Weights of a small GPT-style language model, trained from scratch on English Wikipedia.
Training: a variant of Muon for these matrices, 5044 steps.
Each number is 128 + 24 x the weight over the matrix's rms, rounded and kept within 0 to 255. Layers, rows and columns count from 0. Numbers have three digits each.

# layer 5 MLP down (transposed), 512x128, rms 0.158, rows 275-285, columns 0-127
148130133152109135131139111134099105150167134114142105119069100127130145126153149140160153132115144144138141141120156154138129148125144157124118103176112150141110121170121164137131106106105131057119139139162137163134136123144112132133059112114128097147155164104117117087136152145121137093128117141099123132104107096098105135112121111124139132142116141147120141094136096122084167127142
163117110110128070094145137140135173168114125121120104121118112174124131119116122119119134134091133125195173157108112129122118104124118141172136144141106125150137155107143128125155103130109082161157117115154147133126140141084100110117125114148114141170156152095101091122147102130179144130151143139155148125090099127116126097147129117119170152084119143136144123119135097106070124149099
126098156116113168105120109083107116171125159111090078111127136127138115128151134183166126131161124159133119124119109111123155122129135117120149143138142129130128110129138125144140104170090108121177154112140116116140143097122140179112129111124168115116146112109095152129183095165109101173181145128097123108166136111106136101150133161159125093106131125144136163094068087104097131089136
133124157115142123126138144103168137127132126139126120127156155070133143145129155136115083184106143135122125142118112086130085098171141142107137147118109117143193142137143181107106134140126185139074136134169112095097156122115162127126117093075136108115095141080149135115145126119107137109133134136142134088128140121112159145126148134144142143133117133093112137130110083153149101098110
145124100127073135144154119103135112108119135132142150109126122170143129128116114175107139126111104129122134141156117122110149086096093120149151116152155108117128111106161108123127133108146176127137134129109131135154109157152133105130096103146108106104147164107122113130124165125191145123173083127134163105122116088152140119166142143112091156135139113113122144104122152136104102131152
123125156120137147113118173165138112111122130130094123112150155165112131131110115107131108148166121105121102169133108102157113131139146122122143111119134108150102149134133110123155140117115135098126124135129154149126141136152115112131112140114102155130115132109127127140107138117124116131145097131114138134168124109101111110110139127140136163087153151080126102123126149128137128121175
150119107114118170124130158068173115130141130120110121120167090148132108143138140154158143136158106099107073125162101152119120108163123138157154128147100115155154123109148153091139139131107134150119081150150119118153126115115122148138127057146198131101084135145115089134184077098126121125135093116107136098105112133104148126123113126160139153168126155078134150104108148104179103157134
137136129137098148134103125120094128150126119087123107117124138140113174135162085125113120094117142098135149149113106107135065095133127140159123111139126102148172120148097128095128114175112119145123109125128151128124133141128146154119069144133160105139169138149144115108157139098155151109112127141116156134106139122130140108131143130138149157077140169122136133151134100120151154122082
177122099065092125129105112161159108140105117151123074118116171126113113115144132113124152096083162150174155154117150084093101116108140150114134092130189146103129140134138148113126114132141132143133153123097124073128127174109145129139111155096114148106147122111140166087125148114166116124140138153132145149149161122138137060155165082127119134152094179085149147147152108130094117155094
136140115144141143081116086123110124147148125158104102131120147164124144116142118143108176113143102094117126122163104127086167117153109115147136129100138154085172114121115154141130135117140122082134115121118112142105142088116157145147117153135121123161145140107115156153135134147081120173127121084162126068125117134156113169128115124120099087173130119169174128116094158150151091117118
100100121167100107161031153167070112156154166126111148113148115142149111122138089111103125111145156087121107099173088143102111162141107115104134178157143114096152142053143101136143099154124154118145096130121117128143156153121132084171120169146097145177089132142145118133128151135128118145108146137114180089119096155111162066133151155094140148113157148124115158035197184061122094132188
# layer 5 MLP up, 512x128, rms 0.31, rows 276-286, columns 0-127
116136082117139122136104083121139115158155109122145164121142146150097140143110104166157132081136109092174101137131115129125123146111150162124123107135134134150133147122136092147131173119105081131141124115091129106146134109120125106125136140091141158178123121134129120150180096134120111141128109139100139116143119152140137160140052119139147135111130107109131117122098100135123128181135
104109148135126118130137163106080089122146125146100140136086135102170143121155144151139120118082133164159120142158133097104129155133114162131125149114146150139149105136142118099155078155083082126149117073153124074122187131150146165138171100089136133102169154161119134125121111124100151130172136160153098142147125118143136134155130077134115106111126086097104103129121157140113117130119
163124118130135109100122094103151113147105135111116159109124163152124137139126130129119127085103110180128134103152167145182132123125152122147118115106162171124186101071160117137091151117105129085167067145133129109138111089139106142154140165076104164149121113142164141115133113160127148126107112124140132130130093147099105138111139108090136109098110126127124150128124136134135154158134
144111120131161137132131124130111178106122130145104112139157144119117166123141143079126122122124112139091129127120139109118127164125126121146133140149123169137148109125135215204154123139105137152087141140098097117156169096114088131111146114141105162137144144149136126079113126123101118125101106148122121146092143151105133102112135121117151132105147122120142113117111144136135083099130
161130106123128111129131134143138119164151135117157122146150105109141103124132153094096140113092086116129118127140100112150136139096167100120176143175161139140163082101129145121139130103122148145099101131103122120118098162137155130136111114149102144118127148172119137137168111094130167154093119144101158125109153125148105085130110135110110121166102160097114123144128181104110117111106
110167121101134196142128114148146120125138122120166133117142162100114081140142103165109144113130170121106112149109128161128100137139111167079073097146084164156097145116055115125143093122151091133107150101114131146113135170141117093099152141189100162125085110154122122084121142109156120123125144135145108170118159111128127135123127130159094087164159137129133111164074176090160152170135
089133091138132106153143113115148141123146121176119151133114107092140114110113123128147118151143118143106156090116135135082183148139137117153142120133192155097094143141147146175114133086100114111114122149122123125143110145151140168130191128141137140124062142121121163131158110140108119105160103109115117126150135098121125141107159139092086096105079131129149136132118129134139102116159
114123172127124102102157164142087166125111139140157119156135099141130161144144130168127095104129148127130107132147162125124110113140135097115069151113111147141104133102097133134096107131100126143161095148140119159107127133121144151136139091151100173099164110148131132166137143099068101110127130130187140159126130110061137172114134080092119094136114186140132128151109136134120122130142
120108129137119138113162120098130109123133147119163094144145110074112164134113117121166133152136157143137115100149115125139092144092126141111162151155156127140115100117122086116140168129119105112129172161137130085102159128111119126099126141124161143101099121110117108107123130115146144134128118095134123156135158101124144133123105123105098140142122141109137117152121133132117167169154
166158118136136083087087148125129118116182186122119117115127144135106150090085085152097106104155150133145110145155126129109150134155148108104097137110124032094149168138167115144111136071162148134118118175068204124134126143119122144134125127112096116148082111124161166119149174116118136135152115137132130140135137139127086134068177116152117157081140087133148130112184122127114088139157
119090126141145154138118110152118142130133131128114114157109141120115177147087152143146082145091125121131123110157078127137136142137155094135150173145107137149099145075155107144113116200115114124152106130146114119087087125156147140134116133132079095098095127156179101125186139117129181149103156105103099121107119181134152116101140174148135096140124155146132130104113114143116135167153